config = dict(
    n_layer=16,
    head_dim=32,
    norm_eps=1e-05,
    tie_embeddings=True,
    init_std_up=0.0395,
    init_std_down=0.00699,
    lr=0.00736,
    lr_mult_qkv=0.7,
    lr_mult_o=3.0,
    warmup_steps=200,
    decay_shape='linear',
    seq_len=1024,
    steps=8344,
    dataset='wikipedia_en',
)
Each number is 500 + 50 x the weight over its row's rms, rounded and kept within 0 to 999. Layers, rows and columns count from 0. Numbers have three digits each. The size before them is the row's rms in percent of the matrix's.

# layer 5 attention key, 160x160, rms 0.155, rows 150-159, columns 0-39
112:488454610509544523416531493510496448527497516437496498485467479461456435533506506467551440428580496469469492489494367435
109:484587501515443458490429538439457498483469471506480448499411469500511519486498508490487543577421507532422484499481479602
120:535478526576531523487507532553474536569511558531454505523567428514466458471495383590478494507532489533547501422454512461
118:564543457465460513453532573515496489537498542489472482571570551446522503465446391493466569526504562621627527502530488450
118:575494550520415524476518518398478457425513443479550487520355555425457406468478526534583446607431471435428505560453504501
102:571603474463458533393504531534491511540539529487499545524508467500476430473529522461463540519465547537471448474531493484
101:484457553548467447518491557541511454508529544535489555439575449483509467431561548520509532412487464412447500368558564516
127:514505486464522570520466501557464457436643439484502458544513551449509589435569613551512490433596494428539453534491562541
120:498517443496533567475570469526527633469493480483525418579515447531606515526509357502597404465456499494490531472601488503
120:534446508428583520488548435462415474474568522478508495547533581550536465453552520492422554452482457413473471455513534540
# layer 5 attention query, 160x160, rms 0.174, rows 151-159, columns 0-39
133:502496528555559473484463525473560570564464488534513557517459589480548488444522418396503438509558506515431453484500614430
128:451507474488408431427529505477340535461508531557530419447487430506500515557564547560524516490489454515555606503478425506
118:464564460473538473440521451464469541415479527458456421487538529562637523409525548478410418456530551486452526488511568499
122:567485561441386505511527511582507416517400521505499574526553478484491464500494381403517478582533586541479453412469473513
118:550491477536496601564558546566474525513523461486524531539504511467508486521491451513452500514623511592497527552500523501
128:518414555478411510549485535502600558521539522493437427559447523417543473462467490573578391426568414447502544448455417511
124:466618468504551454421533564494498540485454455512569512569542540480574493457532501489490404552508509536456462455466510457
114:489543486513599512487507532474439518518543435474517486549553501462548575576454428527531522479514511496555503497525511378
136:479451513450429455537534485572497526520534520517466452463543488498570571558477485551491537493532403469533495493518454458
# layer 5 attention value, 160x160, rms 0.128, rows 128-159, columns 0-39
102:453514541411506406423464539509598506469539448429503463502514559483446480471544433616542398445442447508557458566566480455
104:522492511543496481447427555481405464487534453480539496383411470556486411497473529489474506470598540472456472517552579463
112:410574479486428489499620540478479484539427533431549536486460546472598564530466499428521510605450611455496458476477480455
107:473420548484589482493450517511494534414436435542448412468551494492485575449544548497525544437568424564557564486508535517
108:490586492437499463484523577530471531397527506514482539512530480473512512518484476548544513551504509371468558527403535642
090:595471489609510525479519526483455489499476460489508489543445494454579565530419538485543406503440493467494476476486439511
103:499447441492540554483502440506474447474447548535486602586505497475526582575458539470454457450550580489499540465537530477
107:524516527469415437527454470482482592415584482523497525572444484480500532506536448527477528624473424517446497522455429483
101:466549479527531436498510500467576448437534556483419418478475530392486411497485579556525591565498542497439614494430437528
105:564571445519492618448513440467569480578545510501440469443463499576479526496574402482573500516477521511521458427532476509
108:464471524500478481573407537476557502458535445528602502542441486487521441508534519554477433432505410454514569422557408552
109:496436515470495441463543462420518456522541438591576506552513563504458470489512569538496514430384437560513569544431500460
117:527555454396389460503458547477538503495532440549528504560489451561488519523582455576480478509498476467559420438552472468
106:570571599540548470577527454524541487504469565485439496470520485497481484568465528466473389535459492523386440555485565478
112:439573623497526432502503506591598543553463475468506422535507478466420544472458512501504591518437535497544542459475549576
116:506461527556458415444557528491650480435458493521458506519529506410468407532479414484485523485517445621495550513463509454
104:453421495593538527522487528573458457495462567473504574517446514491479440415542513613548431476592481527477451587525555446
101:532470516531490552495559516445584420502522455471614455495486522525584439533471448482487535521538533445488526494446524517
114:460492457523508502576596511571536464523480513495549467436484476471520521481526507444482458388457553485478545465355565506
107:439545457405510467472534479467583518497572480533539597415536445469469597512523473499532440384516553497501456527469541535
112:450512482574567485428574426495626401581512487537490512558482527578412490453468514501530526501480437531520495496405574572
098:491504473438503544417489479569622523563533464473485543474481551425487461489477497545503475535478481405521485624447527523
095:637516474530505406472437413510510442496544395522445483458547541529375424594454442501517500374575449569519469496476466414
104:498485496503497451456531470505499408423527521431489570551525482554427440500504512539545483406547516501533511476422536521
108:530515564525521413440595465488432426458460528450489449477538467556526450477468550556417570498411478487442493460437492461
103:520456456505504507486454477508477576411458465426492521362494496582488555552484466429430476456544434421557544504596508536
120:533552519497483567460465458567544559470612487485463506511502555465463523448512486415475550605416540602462557502561451531
110:473561532482515512551474462565442493488466549526480567542468619418547579588464618468497474490537467461385431408458519447
112:579522469544607401426469394561544476559499542523523556423482505527508462487523506465466472524579501496555437415468498529
107:452415494508537532517471526448544504366525513573500550482600477461528469594552487356436481575454536478469528470552463566
103:489478479499535466524498451487594425475492506547520483521440520485549471504521491416518474384457477504527445682488482495
098:457533540452530485448534581528504524426520536558596545493425507431583545540487550519458487395560488442425506551399624552
# layer 5 attention output (transposed), 160x160, rms 1.06, rows 128-159, columns 0-39
113:479502626423557648533496514576429561439480446559567512478481424512523488570416532459446485574485533458576501530468584591
104:545477565467495448578490504536474489532530531501534391487537460486566535426535563391553431541416434535478473416556563556
109:566391443504471471581511497437572418491497504491514522496529475466533579607479435574485471595552514554446453458554448418
107:508471521520516520540502520469435457497518446574532509603530594572572467468444483375565501490500463425567460511508513542
104:544479594520545513495473511424463410523438472587566473530551454494438514473533449333462455514475513550446493544539518404
101:414472450495542479538568553583481513569519521520492504471587468454364455527505531512494474486501448540504548508477571513
113:472504557512493388514444598494534503544477425528479516538529515502439493433474403555480380525470528418536550448431414488
106:449525450609639475576573544469495394550447534534469550531539490460491545492508466393478475522584543423510514514492532504
096:528539475496478550428472473448505547452457450572526475479623403531507529606474504476463525455561603458504475524504390488
102:509476518527451504505586604483448530572447525553501442588393529490495469484448508524491598464468484522512496582482585489
107:537476446487560503459504587527512438524456493463506428471490529626460577526441503466532438583473419567461458545463577459
102:501521581487494481467508530542396510519471421461443552432462570545536563445549449435578450538536477505377478480516513521
108:550505571445379529520465387543455429577582528474502487518399607504531409430454457497443463454437555564551548508514518569
101:538488461475553569456523548462541576597486465625572457536522453556493405405492518442489504557473532511515486446492463506
110:506452543471474525516582476569534511517527491484498577528387476537555405451518531477542451388616542426459533493477507491
104:432533509468528502540437554450493419521431466495459442488476458591482462518544519557481539615370622431546524586481463488
108:426527538550567553449471445479532517506615464523579487495515530588429485543498440409423492559479457591495427511480476420
100:448436486482487460455323510510482609570456487453522523553505516455479504450576480476506406497499543480542450572542440525
105:561368456473500421515488485445525572492565429522509409460471474406460453460541496421514527503539528573481552493576381521
106:564476423470513503586571490433502582532461480465557539497584549545470514545407522540450539539502412421498529495593546461
110:531477443497585437536468458521452549458475541490407468398444534558409481536461501505607547553487547516510528457509410609
102:517515451517413433527470412467483507526487480566546474443495405513519444539461547600537621564588534590505578480526508507
101:545496593485471461457555545514498523501468480422409405379535520441536555499528533424499505534427594518459581572585449518
106:495471413493603493516506589548586608533460475500511520524539482499481557441536469452399479464529490512475486462528518532
112:555478539484526610578500457504561433553524472437531385456572464529466524513629462440443507403566594481539463502533493503
106:474526442547508539552592479480481508505501450535527547490558504512524629392555459576496535491471520463457491573479526529
106:513467438512516490449548512449325477480518567550451480480456437466537497571487650535527509402509547489448434488559527514
107:483486485552402514544512609536471494513598400499541520416570462512543491458510435487519446639470519535584446493582513434
112:470427473496505504507449561528432568449485486505492501477527521478544503585515490495584512456378544450466476554539449456
112:480484499529541415418502412548477459504447511458527405561530518559394512456486527409526450535439493456416500523422550476
106:464469557461537540445574558495419601558474432562587551379524433521468490528516403598588589502450451531571533457487524513
100:501609454485425455548468500483543537557489497452461453528511529494500504418473550486564598509542522524509393454518415480
# layer 5 MLP up, 320x160, rms 0.281, rows 0-125, columns 0-39
089:454571491525428506546453514487488430448539488441511452562485476460564463387504445526468448477514512593529478541425477469
113:507531569456510486505471498534540533486552466562521504531427470459475495439440518512547416423581566463502546412521524479
095:536511429486532505524558524540480535554457502506587558446448543456513472454532548434454540518541507542492457521530496500
110:541498534523464530524500440527566500489544363530555576538603494508517573492491387502465532484532509578478521486563447543
098:540427510480562490493551480479574474521500443496483457502522509486476464501605514433547428440536411471446494506596475407
123:475472509435494481479496516508551552470466470472487495480493373477533453551502532477429456494436482520556450535423490581
097:528358487452492527489472418457388530525518476563524555547470427469572492473548513553371504484539582599452487577469618514
100:556467465527452498487461445433536437437489569533394509612562505531447401486512553465519484483507581437510498465456458383
092:437431468424545539481437544488515529413439561543486575549546517536463479627499603547504546552507460505592441620513443528
103:502521518463482531571437424454451446524534581397500549556448476492504533517435629480527538402420471535465487575514544561
098:472498522544547495433532504503532349463518464484543577526528476405568577533539545429532477492521471473498440573479492461
088:488463495542511471468536350393449537530428434475480526485510576388565459489437611476472496491513517514498442558471463570
097:418539530516440479579548452477508552483599465554478547514453527510454500397588468445509475553518468519637498532481530551
105:531462468476587508489447537555440537397488601517429491474493568568473475441545552479468431488536485510452490531584458492
091:470463587568525471549537417460518461513502525426513501605503549511477482460527492499437506509599516564498547484510634492
122:573486537530525528468459437547426390543471484482500530549456536520514486491403549549580408489591527513441475478459464456
102:596419482498517413493533474515529480582506500522528557511535507486555475467422506447481503503441387463472544481603446467
095:531558507523542529362451468515474411467464499456532590382448517443524500570557520506512540576538446545505511562478557421
087:562484530512559433467508501493418441468509487576491507639533459496543566546512463445529450525414536436479464413453446573
097:430527459550503527430506498515416523593491481589512584473500488499486568590455514504449458436451487502584431470488561451
122:526468579527459502556436615484470423581482545521559560544367533487541539536502531502578511502454479494574493543447448445
100:541487457497422471544541440541542510474493475453492475472523565472414522426415455553453518589439476485512616500527434521
100:510569493484460469582540490523436542623476499522525541463518461458549494448392634557556454553523513539532518493414519582
103:444518537539464518508558453527575443440464522505488358542631498521507482450593529390432445560545494553480462494542479636
098:487463478481401468465483527505529521443358493518555456535459502525475551468466530497502475496475431481471567470529458515
109:518538557544525412468477513534450459545525448454525433517521450544514494412485519437413375617421549597465482506509476528
099:361423477497563459414555441514525519429517547602437469579578513549572569486534573527433442416523437564530467522466526523
085:526453460463487520486411422504562533511471422389453514557470484520542539444478415492522611388506529553469492499457599508
097:496558473541465501477500531557568519491511570478544551595574477387404440392470483492504450397453492534514375553478432433
090:499448526510489534530512495499566536467474529544545522519489600570469579509472479497578537555537545456580523559458389483
092:460412545439526493532529555457463486510492464451504384463520451543469512490508498460427537533495598530443408503405657520
099:535505487516514527519450446443451503499501575494483519479431411458585534455564482458486502526498461449566528486542448534
108:555573509493416562534474481465508520479512499506528572542434465520423496482556484437499559493562556431489468513459470571
101:506494440481482517393513588489511490393444461459512504512552483522500416590509527559522448449566492534526431534519511455
092:513578481593436539458477510485542551508589473523507488403604543473508506507456457571516443553606518495452521480532447561
131:456466506526553515562466476436522569485588472547488430479410412424471478457523438495469531465485464474423444425544483544
073:522511439484555511505496408500515404492576482455386405593394491504475483475457517531530443490528471461485538510560470504
099:441556524507519493486575480484584483442456451524493490457416539512571593463527503544499483447418439463473493567467496382
103:426530547507471473507424492571493466429530419602442465432547573446584457412461586554530498419473435535578546454467459470
096:451522555487565571521529468469435594511555481556506504583476475491546470538513536513392524558511548455500509469437517495
084:546544512510489478540542503504475483436408620507577534546487488620516400483508521484493480510434449572525464459525540508
097:466448623524501533491489467512496477503474461531435564526451497540475449420446526505585513549495456511438483420465560496
086:500511497455497512454458465573507477433563472493443451461558423624539569514413517477437537513464550583513471451458460510
103:523410454523552530530501560516437447480442426430574536411535489525468438408534421570479519474498470477501555535428430518
093:590481532566481500533532538544509501500453552511433513525455519514515401571558553475546484451522592497572430517427518486
086:563523518505492413507567446477391469526492491555412598448431539509508519452374525438554522529493482485592504514498549474
117:420431558557426434552507550428507571397492504532493525485568448405478555465517482534482499484474471616486455482481461488
120:468518493538494467364478451532475559452502471503484477535535456561489411599460438530494434468485488466460526489495542505
095:439582506494617586554511502504519372567510557404402446502465548515551561497510515449474512532500507448582479538541503582
102:435512482513462500500453460588427581477451602489471494609457463466557507524476455576522497454448503506534476440498548500
099:624333585550514456395479590493537499476559485388570454553425537528523500487462498555529538506457531540490456442499498477
108:520484499534554497454454473551494423614532507525492533500518464453547521462531565431593440377567462482604513498611541468
094:391462466396481490531575447497534453511494532495470604488545481527522463540532583447513526523468556538584499457467452529
089:456434410502510515483409452457490550525497519420499410540462547455428408484490537470498488483466524528593501503472471393
099:515535442499452598450539375564362462521420447457451531512582464486320476480423477573501485510471438494561541429435480539
099:574526556496576378525597569510558580519457476439530460495478517594556382548551496537577476505528476486559439493525407435
094:522528478543566533406514531466420472480450563503568545478471516528573403533387553445481482461515545526561470564432592538
091:456425407481535489478427544470444480572436512487492650490412440505466515517474523563512462514509458488502501504471624506
094:548489486571450507497517516601487466475542456568435493560524497459541577532520512511499465450512543472491472434391518469
097:491584433535531471496507471572518401449516545401552446437463511552531568541538510485528502440503598522555498523523503568
088:384427522528530488561521479559519471571566445516412552487433429501500610441528444502387455551546466493425469478481482446
120:477551573584521506443544485475527496478456488507543461580594444568484430504496496392530403549535452589541493458417521513
100:515424542511506404425525511453517532520534440464493541548489546423484468511522504459442473497572543594531509575578536563
117:493447533503463513483517502438581518510502580444514506566488508414559471497575502472461436478496476438487553563530401532
095:493511510475463480503631466489420518512475490496560573548510573455467522486521559483420442465546487457612436520569482513
121:532384524526448482452473534478525573454528489560606486524511451508499529513622460539509545456420389457443547422419491524
104:512479513507509493466480520467508523552509410527501564541440516451596486482553565560496414452536449494519511438567511520
098:503500426455524572500540534402549418503468548557517382504562499486522462546485456452472565482532433525545473440444512484
107:526530510508529497478442471563420456506435439513543556552591513487453526460440503528449632426452412557540498438515466487
098:510431468537530566615472607482523597458467506472471456476515438562561427507558462467446525492544526550547547497461493477
111:464482508461503523561530485518504571342494568597612409476557509519456451552531456566498484415562474496482564414528497519
099:485486492560579479541447558483521540467518490463476465570375501500404587573502402489565505488515475508502423631390480540
102:462533428532480532434528484495550463500585427473523521567515474587427610532447552536485521473547410508601472495561502411
100:473471520506447588488513472432583422500505485477587460503545557549468584488413471484480567400481468573421447539451514429
100:521532415568503515526450466431534462537534527483518456529508470505543451400549539434477511520442568508405461537450478518
098:511490408499500485494469520561570476562368499451525440476537472543493530488534531554440502483466402418490536454513537598
096:369497539459516554580503421455505521523632435543500385496465483466453519613568509542498477533523427497449558489430553490
093:490487463513580527498488536587478494473554537534548563521517473488567451483530462500489579478559461485442488440556580473
095:507554563553406538503385383565477448529551519480494595562447492416494429452506416488485450522483553467480497530489483435
094:534475534453627533503451534541541561471477458515498485562522444491503543422540534517461475418491572481482388503500569497
100:464479502495383454526475488399493507570512491473503576557528452502539461476417400503550463502386524494439494549462465574
097:470528509501489534417539454532549419509572457473543533511444590535526550499407575519501447468425615504537443548601416504
097:499530512425478602502532580472473485425463525481455496445560450506614458410454552550529471444518573487499463526511473552
088:487465521431432430591500353484487465548582447537569512532478483622528440408544449492448518438522505577518461520482525515
100:542507635465512557568476611462429550427472476473556509471474494473529549579579440497430527544519619409494438478477487484
104:528475619487555471453507564458503620480474482489487534469585562486537534500447485474452506566417464470414541554586446539
116:459468473542493495496468473598470399456513510529589516504457491514486572516547515465423436472504480535502493557493557406
093:491489501511501557339477436484434478511498510502438490440433572524573481488551545504506443443529456450543550467525425494
093:465485415468597423599486462509500596445576528485543457481486500474497465482609429507480546481482654487558545511569456514
099:405452543470509500564467426500476407438483536461565567554487503492554562455506513524519528562471484494509527508534490482
093:451514480433602494471550583518484443477548571462497494521479521546520466492507508492415407572553596486516507502411505429
105:491548460488523534464484507439595475558511549441530546539515488499572508486474547485464582432403514529504385522472524487
100:447503464464626512460510512492533512550476481484510377447472396524485577494585530489500453518572488483542412508420434600
096:536561550582514455492543445463499455463589547452487640537541521530446470440500602493532533473475482467539429494573560579
103:459520444545458508512486401478551342507502507422527525405523433501489484563546486493460416504529546530556488604507538496
097:543393574528485560588512480493491526494508454527468414508519382402521531478554490500390481490588500485552493599450490464
099:564560449492365560542509437542545366429501498488441501494629469494566524542440606492494489491472529479515418583585470490
097:532425483460502448477507529533428546484512499552503510549474527530588426498446586545466481485457543498504460464485495566
100:536557542406569493450484492517445501464463527501447536494549556431508554473457585560529498453455542521486424462548500566
093:490451510583574499447534472445581430598499467476562498503499503512538573520557487506503436442507446551591520562599533527
087:476364555533501421423478486475456509484543482383512585499481420531510528481533604504528628513500482462533500417459435504
086:502512426474552483545471445518499475509536563482609483593486543440461431491468510508490439587490547558423434504463545450
107:621448512453452560491441564589585515476519462499508502508518433516602418536486486558511586436478542528512436498468557513
095:427498504446520538475507502524524537356469556548512605504500527499373513489459451467516455445627568498503537547440479484
084:497483530525452527530568457440503500479537500514516452493559483547483512414477542490551469583520517550502526470502487553
112:632494603498483472474548523571426541453481441501478566506492620468492546506457489528421517480449498633562552477440471488
122:464585507554531546490545544393423594526469520501485574534557488463529424425492468504549487494490491501515448462539469495
084:502467431505506460540555484541517497455481460532467441511523502468636517433533425463528571523613521509480516512605427510
102:468474436585523494460449593479492599426507474470585582462569423585504480556528412443591531555429464546511440561566514509
124:528543476503450484568541461423519547479478511435417508563566551525557595515496529489425449521502485527527434572550407384
100:437470517530508564518538462577444554497468480449543512503459438545554418529510350440481445508463497497607517545513559558
114:501540559439588525406548574535506494516490505469502522560467512514546473545548556534455412454444503546523458507426495634
101:509456464474416520588493541470567510588482406531558558526468508604470456422467524517544544547513524568551523514561477483
098:501461525503478496416418572550502491531560472503499544570569463573379455525467472466572463493485491521492445455538403506
105:558524503583529485470498489453577435472491500474509289523504477454497465610466437523525471500516493472501382439459408468
105:483462513522447454536542539474422490474545475437444510504525407505500441546356566495373397406460535561488487453549515450
097:524432503542603514477489567485479574419506518542496545506421569509505490525637567458542484438520550485459480552398496482
091:434531519555513468470485407485439469576543531517470566447536414538580451393493488500429564544554544445518498497481517534
100:545483489568422485485548460467497483489528450541452534587557430462458457453479547436547455455511503545503497574521491438
085:567510586400493452475494451490452482499490562613474561533392538499543516498482537458519542438509450549449436526574444393
101:595469471500433481381532456535507513533557585513545546544487458552523551443488470588560462511438521471470549409466483478
104:465553426494465524541504508510522451443501624517470491372534505522505603518554534492506542544494559518490496502437366479
092:478489510545464555427559487434537471526487524434474503538456596473431440513558592452462492506415521489603515492425491493
103:482464583537578505516462479454447482515501525550498563491523515547488569428512461398403525507438597498476505484513534529
097:477528479490517402465464430448480493515440530461541572499547537475456447442525565426567445487434401540492470480487561522
100:501463580484501489448529536521510498558475533519551441474476518467456559483588552499514565499496477525445486487490532475
# layer 5 MLP down (transposed), 320x160, rms 0.127, rows 0-124, columns 0-39
087:512502461446543618393597526546372355555498495426569419430496498523433518484479499490532483521511609614500463505533469580
107:463523482525544549380492479530419480495539446522398549485544513464576498539511473494453497478456457557542466482459477529
099:484470554552481602425441469520559600573417362547505514466572506553472481470448493429493466504496582470574477439403454507
105:503492527540598503423473588531529409487441458490463499550478460427478552550453596455548489412527412466506599552459492599
094:512413482477546512580498444497490482442556434471544470531634439497491421562544541469486592446456534489523525511528468523
122:502524522497583569466465531609440491471471510535554485523436429577491507485466492481522452434509500479502460429455483545
098:460512470444470418462490435474508511545531443508419477532546424512547491482481413457536592503519532505469504466463517463
097:448500513473422448408433516455511473476498505596392560482482536460531451503618477437553496491508449508575576513569465418
097:534532405544563440548557514595514493567498612577505372520513594562485514538491565399493522494461538488464438497486533406
104:425505520447534521464345509498496543473514483580515502451556525556476597562534470494402506528527502463456481462558477494
088:493494501518518491560517440508499547456505511540503485512480496532527402584519542476504414437551471473469572458551525555
082:459464492538513620528496443522499509502456421509480534529485536466538538495505566419431521507481464454485454557523527588
102:483501569542562500543562534480519592444509512540588565531548481505518490454463491546553470463436530507640462494466563461
099:538524488510560485497418535557535480439411608583461509561477502535510450474532439600488418541540464543446519536457431468
090:550474592487479479545625638547508462443467523517480522464608528579565458453503488506457498516519444596460488424542491506
127:544545504478385471522512461521550516527552383543506505518488515519459521523539514567475569450562431427426384533510522520
094:484492410509540543515554549512511464479452480469497483559622475464529508533452479531540538551475510514526445423491549616
091:501493617531533520466460504457574470539576518455564409439470644461515500393490487414510501549512493469555462569531549490
085:530549492505514500392508523465439555570494523500507505530457526448491494421490477513551477567461531510559478470569496468
098:464391554462480524626600602463474511526478526492492510461472489484567488500508459466475441553516446441579511527575432494
121:458548499515503474500462507405480496514496484566474417539662483488521518598529507552534568548532519480478461489511438453
096:484485451579449526536441452426511558460537485575506569454504477452546430495481504569551431465474572508477526414409525507
097:564471506442480553508561516575543445551577481458442471495437467532554457432393510519517501484451527516462526516533467545
095:398499470476564460446535548505521543488487442572413490506391512492539498518500520506556572533441512504560518490532497517
108:502432531485512477494489460461459447526443486495484553458482456540481531448529434404601479484568569485450472526574435545
105:562543482497534565585464475559500603470470533380536498525479419449425587481489467440613504416586460505486516543554360476
103:530537464527451517450538539528555472445517436512443425553509627485502527505431527484465475500511518528500478403418560553
090:530553459531485539489560570560410558444475600531583450467534508511515470568547583482479447532481478466474534460532452496
100:373549528522445514585549580554521517489538453529507487432545618554521409458452424451513509460521473458592447457582504471
089:533464409460487545514477536530510458455513488590502499438424582492504525519494482464476443505562514534513465501518477537
089:472463459479486477448477483381465577541576414518548493504473538440465484480444396457473565568522484468407433571540430460
101:500468503492492405464556543502481560527446446558566593416433425436520475501466411513491598526524440473486446518469516494
113:441533422449550494478461462490457536491514545521437451573450495484490513542411531375486509544514500457527444479516524536
108:573552488474504560486425460455429436560480540475460458513503500604508571449437470426492470497500476467466575531513480425
092:551498463562443518522519598468434552463550594485481476530543525611542525493502492506500408421544457523435469468462512510
148:454434473509545463550473560500462575499548529554531539535421519540433492429502469501541534420483587522508439456584498465
077:441438441433453441544500384454402497390468492539560578490539502551560501553564473414431590494613473553522423534552539546
100:445490483482450553527489549437551487461462555445528571453529560507531496554542529521480360560555544519600491469545557456
097:488512496438499569504438444501485513536461496549473564552480511495442502554551472512388489544475499525440487495436454454
089:461421570486496514463492492508576543542414494516508617524435463546480553521527533360430480559483430520537521420577493473
090:569498506596436503534451540562470507470480441499414508534530620525597522495548511553522497492497576453492468496471525483
099:506434600536452550475567617585502339498423515492511478425468539528513484449496373512493495428473396548534452582497516467
093:526490542529485507511443561460448590538473583549513500462445558418471493529583474497460572383537527537452495510496461406
105:531468555507585440560462475594477415477408464525538543520486488484544555538605482502499509434521400435439446406432482536
094:580461478466472604453530519509543457492504480398353442441505496506568586536511522461518482570512429566486440464467443438
098:538543516523486479445496603480477544438475552486560447495545542482552467567438496476409577392500533535526444457454603579
114:562439471522459538527524513525519419384485566468547565505539559404433596448430453440444528515510441543531550526477525457
123:462469454411515461487415479487562577563524453460457436460487426554522533497503548526548417476468534459595438532473562458
098:450423471497527473506459490521513553490554443527458507581547549546480549498544511421529431561490501465549537564470502491
097:582495442547446497595412522540564394553557507454486430435564518514426597512477549516459483417599560481504414476488518524
098:572562457470532508542466603490498439480553477503523462493454476471455459522506464619504507464488519612469442423520525379
105:566499424539451445490513424519489522556440531522522514608503430498403506459486524568485521404488440580470600532540449511
091:473441517506477602475436502505502508535517480580545546454442546488487452521494438516471456491474524416455449507567523478
098:568433500524528504596502552611344526500560419555542476509578543441518527592453463544504438569579622467546496511464534518
108:496548453474536505535621431504511466459435513416523540524574497562464541455513507350501495578524430547471555410573510453
089:461513501428588518510471403535502477540459487488650490479505527558525545549575563470523503426445494494485520518667487445
090:527559430463445488530554566381625520500526528523483481430545501469438563426500465531541561445464452443504539605549435550
087:559477567531416570525526532557465536476370491515474501532549570577523549555541494474478496368489529480580462414462472532
090:463510531472400554506417503441524435501625474517512498523526550529445593481472490486493506514428477524497448588630438562
098:496583520507550510551492548531587489529432483509585532471556510542474545435591459493493554497398487501561500480463582463
090:456392519498553539501595529488464490485463571560562449507410473497450496465505539523470507475418615435494485461510536502
123:452449491624439532539485415474472466544449493497467426529523538513422437449461493457536449497440489624541541496374573576
100:518510561516514632457534581458488504556450535442468482534521570504487492536485455557459565465510544483483495444552514508
116:459577389478541478536555441494447494487489533535440548493586554514467495582431385489493528466407540539496411508420509460
095:470619570509553585460432438542497467455499440567468492511558474561588566515466465466477507419520531528482448393434551506
129:438450551475515493485506546524450504496413443566440458530501528505546454564621461544556552488491513534472514512452479485
101:527480476556593468463616501504453494566454441477342540528434435487485518543536436565496483539545497554534478412622443580
095:542500572518549552431432515567506520620498515373472492470561559492567493578546439594547543530510497425507483512487603550
102:492487454533429478566457488516598573476466494597555545557461532473514506484405472470504444438504474524521517473545366524
104:519518526483430549498568525485374530493465516468398476519563502485512553578523531576455483515441484434431451490462488556
100:485542468478475458524446371535553566517513510517480541436578520520499432545452420531596599551449485515524470529512440448
105:467488434424575443521473513473454523524516485535481489452511518531461507500706503492482487515450412483444604457496522507
105:585440518524452401460501445513466461594453483452423487606463429576508521514500477467469517612427516392531537525549467493
099:490377585468457517451481518503472506523452468454558431464409608393577590620528448547466516517470556562489554529559515498
103:447484427511454483549533529537576488479462385500446473486556581567587515522519558504535465474492455539555448342413503543
099:538472493577430462524596538472487456648508479502536434515530496366545490465485483480513492511458474609547483534516410441
091:493499486456504461523467521514557596432424504445449441492451409460527473416604500418575532517474597495492489590586359481
096:404448474513439480494454541434569462512548466529520533546569475485465479534481577541454533536403415485449482478505495568
101:390515520497492382524538497512494577506459460551592474370453425566481549548517414517466414546517531436423572476485474527
097:456501519467482417530590527523560381635482502416492520470532515517517519599523525474586508499555494430560474513571487463
101:461485504516607411610436581557541592503501366523415471592519609516521479493522516583474445415484554478476517457463494536
106:420596565570500504572488501653563526543512498532471591512481521463484419562402436494406596523560443574495484447468601454
099:478481482483466458436533510557499559570522462497513549549419549452519423524547414468555518484436447534472512385460523474
081:455617491486445588540518423439528526418553469536368436588419521546422550508534491478438463469561456515454481438547509428
097:591447487541526450429506504458470469465496511417483524477474418448578484453534416479464566546389552555500623589493497547
108:590456526535536431469523467595473419505437537481470404519480494454478528588501495470441614490551509473561533621478581522
116:446572531548508511477411477535432468407462462447457498511482516460528491566445516539589533469476479524479479417604484459
095:463525466509502467563436600488473535469522460501458568393487437428504423552627548573395487505578519497453458421488552492
098:400502531514495509474587474497553509394503538575588428517577459630524484459559472463524488485520474414555534531447507418
105:589526428461547549475521526513423479456474505488485527511509452522552453471501470507469559489511532494579488558490574526
089:437471394423486468439567652430528482427560565506529526565530520541514523510565436504460455509545542531556504448463446521
104:436533424483482492503484495524529474479385408595479507443478530519550528507535400434548488438492494487580521417504492547
098:506544543567495467504492477515506489460391422486488534538529575553455520488461532474477494434458567430541485563492478490
090:500458532533469502540556553577516503623484510481459417382483443599480520492412480598588521468480469506507583506424571494
125:560507509521522524580561446610421529460426479580487480487558493491451423531427508468531501520471410587590495517459459506
098:603507453551461538526561588456461591469501571508540555413421455448484435510454406468488498559509549533424508419468530466
091:493495500542542437447419532490488551568464496573520463573537554562489436354542533498516538503458452485497575488462482473
091:562454457494529530443444532429490442553438482550496554551545514505438459513532395452451478517528514496506500512505576538
091:540457554538512495578448453508527531473352556496390540538451443529522420519482536509501481594453537403470495547504509460
088:453558511589372505579440434448581549489518520515491442436571479478431564494520480520486530550501527534391454528527433489
091:523487516474539503492502511525564535516565449441403475389518431565495461478503549515555500514509540467430501444476531453
093:576431468464480561521589577499553479442509518481472472542493541597573521549563474499393548456478600447519485449477446474
097:596443488529434571422502473432548451497458515458484481530441472465542550512542521537530535480423475597545413528461439447
106:479443580517535522410495537406525522467577462520461462543555523593531576445500471410566487492570565440576527465498429438
087:468509514462445542541543579551497565461472527472496522424420493579568522518508456398535493522518531557489443502567474475
110:404468468554570390462433533450578487438479471468471413464442495570532454406494560483512494465451543552551582433445471608
109:489444521525593540510522555449525490527483541540554515495479436460542436407487551564537446454497486538499545529574508502
072:531497526493490492417500579487473398540425472412465495457461457574517407485544564434610466467403450483394463506477468522
102:520567449575451555552475433551523401426489572550455446474516549519512502616560532513499576536508496509461485456545545518
134:446533502416460539521561459480457465487470504550518509528594549589510510499576480573541490576442410560443536472559455454
097:581411441488481392588457485456486491554487533513393467442529495422477602556581571487511537549534470541553518518474473436
118:470414525497551516482576530532506524412506491559494631577474500452487414481431536522516437506497510496498435554473506470
107:473524471475518477543510484560522467452525467474516489480510447580551585527443364464614507552570514422518443486538426483
097:475415476422595455431570475479485462421526582484493548446442406522548608397545518477495450458473431490445583527501508502
101:490559563481404426474513445430544551393454544485509473555493540530402523590503472501435517470474500487538432530546527545
112:514480501462526439433531508461473514543364490574478366459486489577507438569435430442468426489466477486530531495525429418
105:549540483528443508495499478462472663436476454490465491564439487468436489549551470494510502512423597422572504505533534456
097:507500529492473451456554434440441451535496491474402564439350514459617573522465462472508577524541501566480484553571524457
092:464528505479548485500559459435442557535455446499523623476521471430497514562463529536518433396462549535480484562522527540
084:462512528549481486477473476566486532519417449597559446401501456473470487562582476481532433520436503500450506525578523564
100:571551414393426454537467453584543532554504509432487510479489418676510491528541499513509516505433514410553519546465460463
113:461492419509373407561596534500483503582583534531532555476462516502549511424492496491466455571475536574469480470556553485
095:421462443607473571510549457393380476462520511532502485456523562509569496491485474532569401462536464566512448455514425508
097:452501599467552554490432485565527510504438441512446501470513550528522608491565500458483425467498473488467531508566419547
099:504518453495512488471509589531530655454424504544456492481491495517527497521434588503519522580434469548546458522433545583